Weights of a small GPT-style language model, trained from scratch on English Wikipedia.
Training: a variant of SOAP for these matrices, 299M tokens.
Each number is 128 + 24 x the weight over the matrix's rms, rounded and kept within 0 to 255. Layers, rows and columns count from 0. Numbers have three digits each.

# layer 6 MLP gate, 448x128, rms 0.0827, rows 108-141, columns 64-127
135102128143100081121151146158144133140141154148145149124146106142118077139137168114075140157143178174119132126128128149166100103119098126096124134103155135158114146141099137137119095172151100
153084113117150111145114156120095116124138109165130100156099136125085132110103170116146140086171120112099145158173101081129181096140107131168117140155122145146155155114136142125150133142129134
136153143131108183157166143083150127090116093131062140076149157157121117185143098130118128142124152111171126134125097145101183131115084172124119111157150169123149090122135131131102129103148082
139115132123158133169101149157101134160139137130112093124129136163120160145124093103102144128160147141102144160115133098142087151101138089120121147158104142128137115108163157134104143158187097
139092084153119113151144170107112116141168110179121137109148175151128132118120125113134161092138128139119116157104126122143138131122133104131118131139110111122143164157152123093133186113112168
162138115135088141089115141161160142121151141123123120137098108077087126108137134129138165087140140110131092133138134121117140161103148099121168127063158126121125131140110138150101124177126130
126170154167113117122150158169152087103160175143108101147154160151132160117141101170110139116084140120149090128144127097113134129098162145096084076103136133135170143144159161138109128166162115
111107146144133097113155151117115104139130157157118140114097120122098130104125132149144131132091154103126199114132116143159149082131098101142092127103140173114114163085136082143170148076129121
151145151117140093098121150099133156128126176094105105098115140155076082162163135167146149147130194092076118167125113111118157143166130153120116157104121177150136138132138174129087154173126119
082105114114135127128094102105125106101129128144078112089101118158127143148151131141094122125107140130132112090181110121130153142087166127164123116103137147128121116144114132131105111125153124
143128131129141099131155165183059142109160150111097095093154137153102157113096115134123140130124111161130079146082117145152116157132138158093137117168115126111111132146169110133126131138152075
160106125143099113109124150123117143153124082153124140105132138120121155177096165136121138129119147138150144124107126162145166086143091119126097155111138138105141127147135156174156154175127094
111140120132127153162150104130098130143105125125131132173136123113133101119117130134141058150155127134110104081166122150130133149114110116148092140138116142166091157105175104108152161083132100
144143182114134131115137132154150108133201146090108151121148136124100147120173141151130161148112099165150065138077113132135153133156146145159117059099134160140135176118123120134122118141152133
129146217160123126122104121154147153145118143155148121134157133123164150143121115143133128159143115127143110132145116151134124133150121116145122132137166184109108098138160129089080146149134107
145092108098123156154129143095117106113148131163147104129134147114131093117174142113134102131101142156117123163114134090148167133125136126107120138103133163104133124114109191132138143127181156
145110093153117153139152138110160141104131123116113161144138175129101131105125132140154163154101107142135155120096128159090142170144170120143104158140127154132177120112106088138122117131117093
121131140114137061091128188122120081138134128139108150099133170137153131128130131140109135101192129127147139135143112103109119155140160148139173125125073130184163083074132071086108119096152089
139076135128134146133127136140155163138109168150203157123120144129146169123140145102135125085083186133106125099076167126112100069179164124182098136159091111129178147104102140132105122094085118
089147152099147090157087136152180105125113157156162121116083144117132137151128139115114102141126144154138099098146122144135101124128109119125155124101151161112110118112112139159100083170134147
154123151115139133078151129096116126124112108219104087123106118103118127147097152138135145112117149146138142160156175101120148097152131150122121096133161110127136128163195114164125114155117099
106110103143172090127118135114110118134143124144146153124110131089108112136107132101127143122077153123149132128127145130144169126145104139125109123141146138100157118124106089147120127140141152
121142131115092127155127139130088110088138123156124129122104143135152139149146106115173099142172159120129182148117153116114131116147118118135184110100108108102102116095102117145175108117076142
158172089145153157095134146120154171154097106141138077142183091129101099131151134145119142099134113167171113124105126094111126127124112163160151152181112070073145148135138123109123133140110120
099153126129126157107164143150112167136135109141158112113152092119153118148105130198118175122159154129112148130158078152083104136082150131149143137132147121105107108111144146133088185171159142
082115137182187127125152128135110160144098140116180118147142108083109097085143118144138147152098144070147131197172071112098129090091118136080179162136110142147141134174149107140113131089124143
157122114113134143134134141162099143116135112119163118141135088145136114136132149154111147123110126149135114123121135121122113142149097155107110122113119111165123139089153090135134140143119134
144136132126122140143154133108170176158112102077113189127121110139180129129131143117076117141105155137123144098103126133143152137141109147172112141100096120134119093109133111102148127151141135
072146130124097149156111125096140174130105117089149121141158100116120169114102125144135125126152120117164125139108193116203096191158111073164157141139104138126145132091118142101121126141131147
128098081118119165124092139118125135108137108165084118107122126120109158128121133146132143175131128108165114107136129128155136124119146108115117123130088133134110123140095100189141127121134123
091126127116109099156140111125121139145071167135140175148136139112184140110135116136169087126147124123122169140165087109152128170081133133122110138137098125120085113109125127148069131101155140
084100085082170086138071141166212128105112155148163142162099130157124109165166126135089124157134205148167117126098145136132162138175117094170101130086147137147104125100136120175143132101159114
166149145119135121093116126128105126122133064192130096180125108104103150155144097153134156118121118105198119115138108129103152133153181123197127148131127093129147104132124112134127079152107144
108108110106129123189134150121101079128138128124120115105114144125104135111110124141139143116193155163113153157083125107095109139155090146154132132139090119146139128113121094110108141124114141
# layer 6 MLP up, 448x128, rms 0.078, rows 108-140, columns 64-127
145153173128146163129106127118111167169110099117125110141128137100106150095129108147114120071139091132124152162125164148157142114154118110164140119163119104141092130134152094091113114135158130
123086097119165122128133116151129141132134150111089134156182176131136088102120158171135131153126148124157099146071102099137144114105125144171086147151122135103117135137116154166113121187114152
130135127136168155145138134118099122122177139140169108133116080102121150124114132105099151095138091093131122118110146097142123133112130137137125130132115120125118139112111150170159089128169135
162139101128113120135114140139116105130091150116139110160111149125169125090092128117111165116139137108118119113144096136125142130144131151142121164187141116121092113111162132124122125071161112
144124124131156140120121144115098149142140086129100093116152132117120135125129137132097112152103103154135151161072086126119134136128095127126111082120132111124119130111144085123114139101156105
101155114085100116129154127129156144134075128134138107119092121188144106081145121119115159144107114130097092100135133109110126140101138129144146139126133127109107129143132105159111136084168090
113118110113142103177126124104098116120127115086127134135127119114133189106119126140100133112119115153064090147116143178128105128136148099126156160161099126112115178109114120125120135120148149
148153096139163148132154124171116142142169120162136132123140129151136147134137118165150109135110153143134158115153121114127128096097089171092107122137137180103099110125132072150138137100173191
102156125144085124174094147127149113133143132135134109160093091118132141128112141097118115152109090143161145125121141112073128097133132121141100144122140093099103120081133139143139088119175146
161172135101121102099163190131095146112092088124148152146164142133113140144118160154146120118128107090115187112118120139128105150166133139142144099162148094131141096121163136141142097100159125
087125116167098167130145122138110136110125107160118100147164112154134136139140138149095090151155092119127075150104142141125171168149146095105109166161137080099148138139153151135141145155123109
098135175107133114164131171117112149145152134086155100139129167140118096118095136133127117165187100140128115128144118096163062175095113143124140123139147090148123087143127132108144131124113137
132113160164146133123132099185115124108129130138131158138165117137138123147117114181133120105112134074149147119158118091109079143164115120133168123147111143163122144116132078107112132142082158
124140126115104113133139150067155098130177170116137140182102144105160135136113114099118139095142134100087135097180162139144104131144130128158142151165173135139124109153169101089131152127136140
084109120106108159121157093137137125107093150118107141147154150091102140104088132112190139123132117111147159075132129167149153090156136109109159095183071128172150137115133089096149105135173146
118179144147113158110115107130138129123126089128104172134119097133142176133119100121110122160122109123132128122154177109083137138187145155114149129152098094159113136122141121146123151119133121
109175134140119119171132176121167100136128118058139176121111090122141124150162103117135091127138126106162165104128109154061149125115158143138096131131130142126150103099117114145114138179152075
095153106158147120139130118123156127128126144162136147128160096146110150104136142127138078181095105119112119098136101163138112152147126126127152129148092107126150117093144117135139157132139132
153121171091130138126102140110133098111071133130090118131096160160114115133144154145082129131114130125097169127163143128126206135093114138087178101090128154096086149120104123125154131160135096
117151090107141144120131149145119128109153102150138127157127083179117109134107093121134113150132159141141138150098122098140140140113118138073157110129119140136179091090174108147183107123106120
129135142086116098156149115141079138125131145153103141106167074137119143103132127136177141114104080124167109153097170114113169108127140121123094105115105142165086088111112168128116125112123124
123155128125135119148125147092108102149139125117121127166155092128128067112158164119131145171158131100146084097101153138113121110085124100132099141166126105118156131154112135143141130153138118
136154112124106154118112130088119109149157081124146089114107125116151149114124098102145132138115109154139117110123142122160148142145128137172112139105136095119060155133176098116135174134107120
114128133131105146127113146134071120099120129138134090165124174102115102129117106131128126142143091092094136100178082131117092130111125111078096172148126107163163153095098116156136134124137137
126138122111115115120137086078111135137146106128157153166104146125086145154146126150129176156132142123121139113077129090143133137115162107106139098117115119118112174142132140143151157132142137
139132155102140122175093165110117101167138105123099129155144161111145123124135102110137073112143131120089150159139123167098104117136142149139142132140137144120154108151129108126141160124148116
127140139133096108148145105138121123126141133149147154131124130148119122165145117133141156124085146161114119127107101168138138137138134118142177139138108124077101131117074130150105145102126130
114155096152098136112131116134135151104134115136143128120125102149101129176065113117135106132121114150162160157104127109095126139149138119099100115137094163116125142141118093123122138112124110
184097115140124127074107126103140129143129156149095112117111118105142158150114159142093168102168122107100130143146115143113128140132152157111117120122134140102126136091146137152135117142180100
145148135132095095152130136123117143158143114138127126137113126123110149129106099104097114125087141135126107140136160172119144095146093142062116097112125136157118132154125079112143085124121149
135166106169090135110182133100123099135120136123135132140127112142053132125142127133129150142148146154113118129133112105114171138132100136129108148155151144147151169164151104105117170171152163
095102089126116139091125112124141088101112148154140168146094155124157112137117121117152159101111161123162137105101148156129151126108164115083139153089124192128123156133108108163157126145150166
096124180124121151140154103096135120161141162111148110127128144110139139113169087169166109147089153093127191124104118138161095098145130148086100100163121118093092135101082119091127158118140135
# layer 6 MLP down (transposed), 448x128, rms 0.0798, rows 108-140, columns 64-127
124129117111103129099131108161115071120136163094125133095167103117107082136125121124117149166110144133108130080106133121075141160130123113097161104117127151127137195141106143136115164122128135
090124123130158153155117162149116178152110098131107089093142150114113126135083135152155156144109173142127146138142143128056144114089102092129118113130102116099137102157138125141181095145138134
159102120071114132155158113131144182103142110153144090124122094155105111158144125123088127127155120140125161125117156111132136070152100112157080071151147151151137149144124149129098127119136137
125168150150149136120119137138159116123138127122113144160096113136132083138091132065127100097141119112116143186115139109107139120150131096139079097063119111114086159085162134134154139145169119
084132091166095166131099139110104085136131142105151121110149114149133131134138107092142115148139133137095065131072142178148142135101089116107068148108104128148114116140182188132140100129112123
142113115126116109166144111126122128152136129095130120120115118111141088088158080112166120144132118185068126154116118135072121118153087115092094102119108145162142107141121108118101122157123135
164166120090143127107130142161119113071128122118133091082138179125178115107138104123122098139131177114137132093126131129093183097168164112107109112120107139164137088155101178150107126133161138
140134132087133101148175128111142121115124120172130130083092129111108128085118119157139138104113150106104143120133102104140138113100127064107099153097159129121120192099110111129163153135113113
123124169131139095088172092146156171113109117100071144112114141159125123139145163158153099131150144139112125111134100123107133136158129138106120119117131110118131103126138170109134150178134130
113164161122111128151133193148108166133161128137100170128129120141114170118137130133096139128128134116120107134119147141162203114166122131120120183199094130128121117136165161103123109097108138
151129125136138115107118094111159150155117158131142134151110071095150087098149119141169126145138129183126151138170095151147117135140137134128116112123113102141124127110097111170133108106130136
102118140182111182109130117131112096143101099166097149077132117132129104146139106133172123136123147089139131113117116177093128120153108120183171155138130087093124114126163151135101155159120114
123126163116128141135120109087092105135094114130122096103142157148088152117134127107153203133102101109108125164143107122113114144121167118118148145147142086096112080126135084141140158136122099
125117112179133132110110103137154119091160094107122123136124115132117114126103074127173172139132189121133146065147083150108068167132149117134115110095111088097152171122111141151141140131122139
178136135075129117111133136124125108140137160116092130126130100126121128079166172121112107104102141117129131143099172069127117133165142124128140151126179127118096088137131193137104117117124153
126138185113133131108117118118159164107166092121133130116132115108152151119156098157167089118123162150140107120149110116162129109126136101145108132159148126109163111146104144158090144149128165
118102074077113126141102066116122114110140098151114140106145139072113104128159180123151103133094143143148155111082110103135106155106109148131134109137115113153138114134118141131085124146138107
101098145122166173154145125121105132129114126140103135127125160103082118126154131123136137124124158118144064149110118146137112116136098125139097157155126145101105156136101173130124150142126129
127131117128106051147086131132160093113157143127127102126119096153148109160097152143177116132131082121122163141126129147103136124116145137119139140091076126123124111136084134161159154147137116
127129139084126128140155133078144121134047151120092130101117135148130135117119097083154122130121121107161113111139117156141122108129142100110115121138122127130136119172132152142118127105153103
163117119146130128081133103113099144148173139135173136125153117130085117122129147148116132094107104125118143185103113140122084098134127112223144115141145133106179135141125139127135122188097099
119106111128158104124130124080081086150126127129153144150162108116134115142149110106106103138136135115126113136119067106157137163121111111119146158167112105128110135144094115142138152163124105
141161140157124099152150160187081173152098120135101135123145128140132113093120154167120120125098165105094104139099166130137086120142110125141179147114109142104150112111121109124118099102069123
091102155117082109148090133128167150159118171129114130143137095113141114143127124129156078135088157142136110126104130119107151095132114124126133107162155161091092087140127128141129129132128126
088112115112134135137117137115154170105158136119121137087128109109130125188068127159132144133101115146120142103140113144103127098101080110114108085104136122133089080145092140148156137131136105
134138144157121111127134122145143126122148127145132094155095112093173115127147115121141130109115083102131116146142136150168125142124112083094138086085133145098111173106107153121093159100132183
137148143143125117131127064155119165136142090164108105122140121162166125147146116135164099149107152141127139145090113160132059144144140139149149106171138158106113125126105133137117153151085078
163134122138141139118197140110118099112125155126105105118132128121095128104135128124140135119121116148110136143156095166158128106138088147103124114136148165159105099112099120156124107115126122
100120089123124095124149128151136166090137101120162155146120123127144113128115149129140112112126115129148163150148166126074120137134145108114151103141124129172151109118144136120190144109111098
119124108098169170127120134142117120123115121091127114086092150130093124153132145119109162107098147083095155135101086129140141135154147172108186167176165119135152159119154108114121097117147096
129129154091129095112171102133115127137059086130106125146115061121104121148111129166111134143167123146139146133126133118143156134132134092158084148146120135120136110124151153135091158102155146
139140158154145127125136120118072132181148081112097107112177117120107126091089094133150107132105109130098118089128085134168126137110130158126129125125118121103077106132130109134110148169127133
145109136116154134162077164126105128166135112160123099112159167168167089134126080123137128156128073108138104114114139122203175130165100096129099162110102082087112126133156101177127161090091120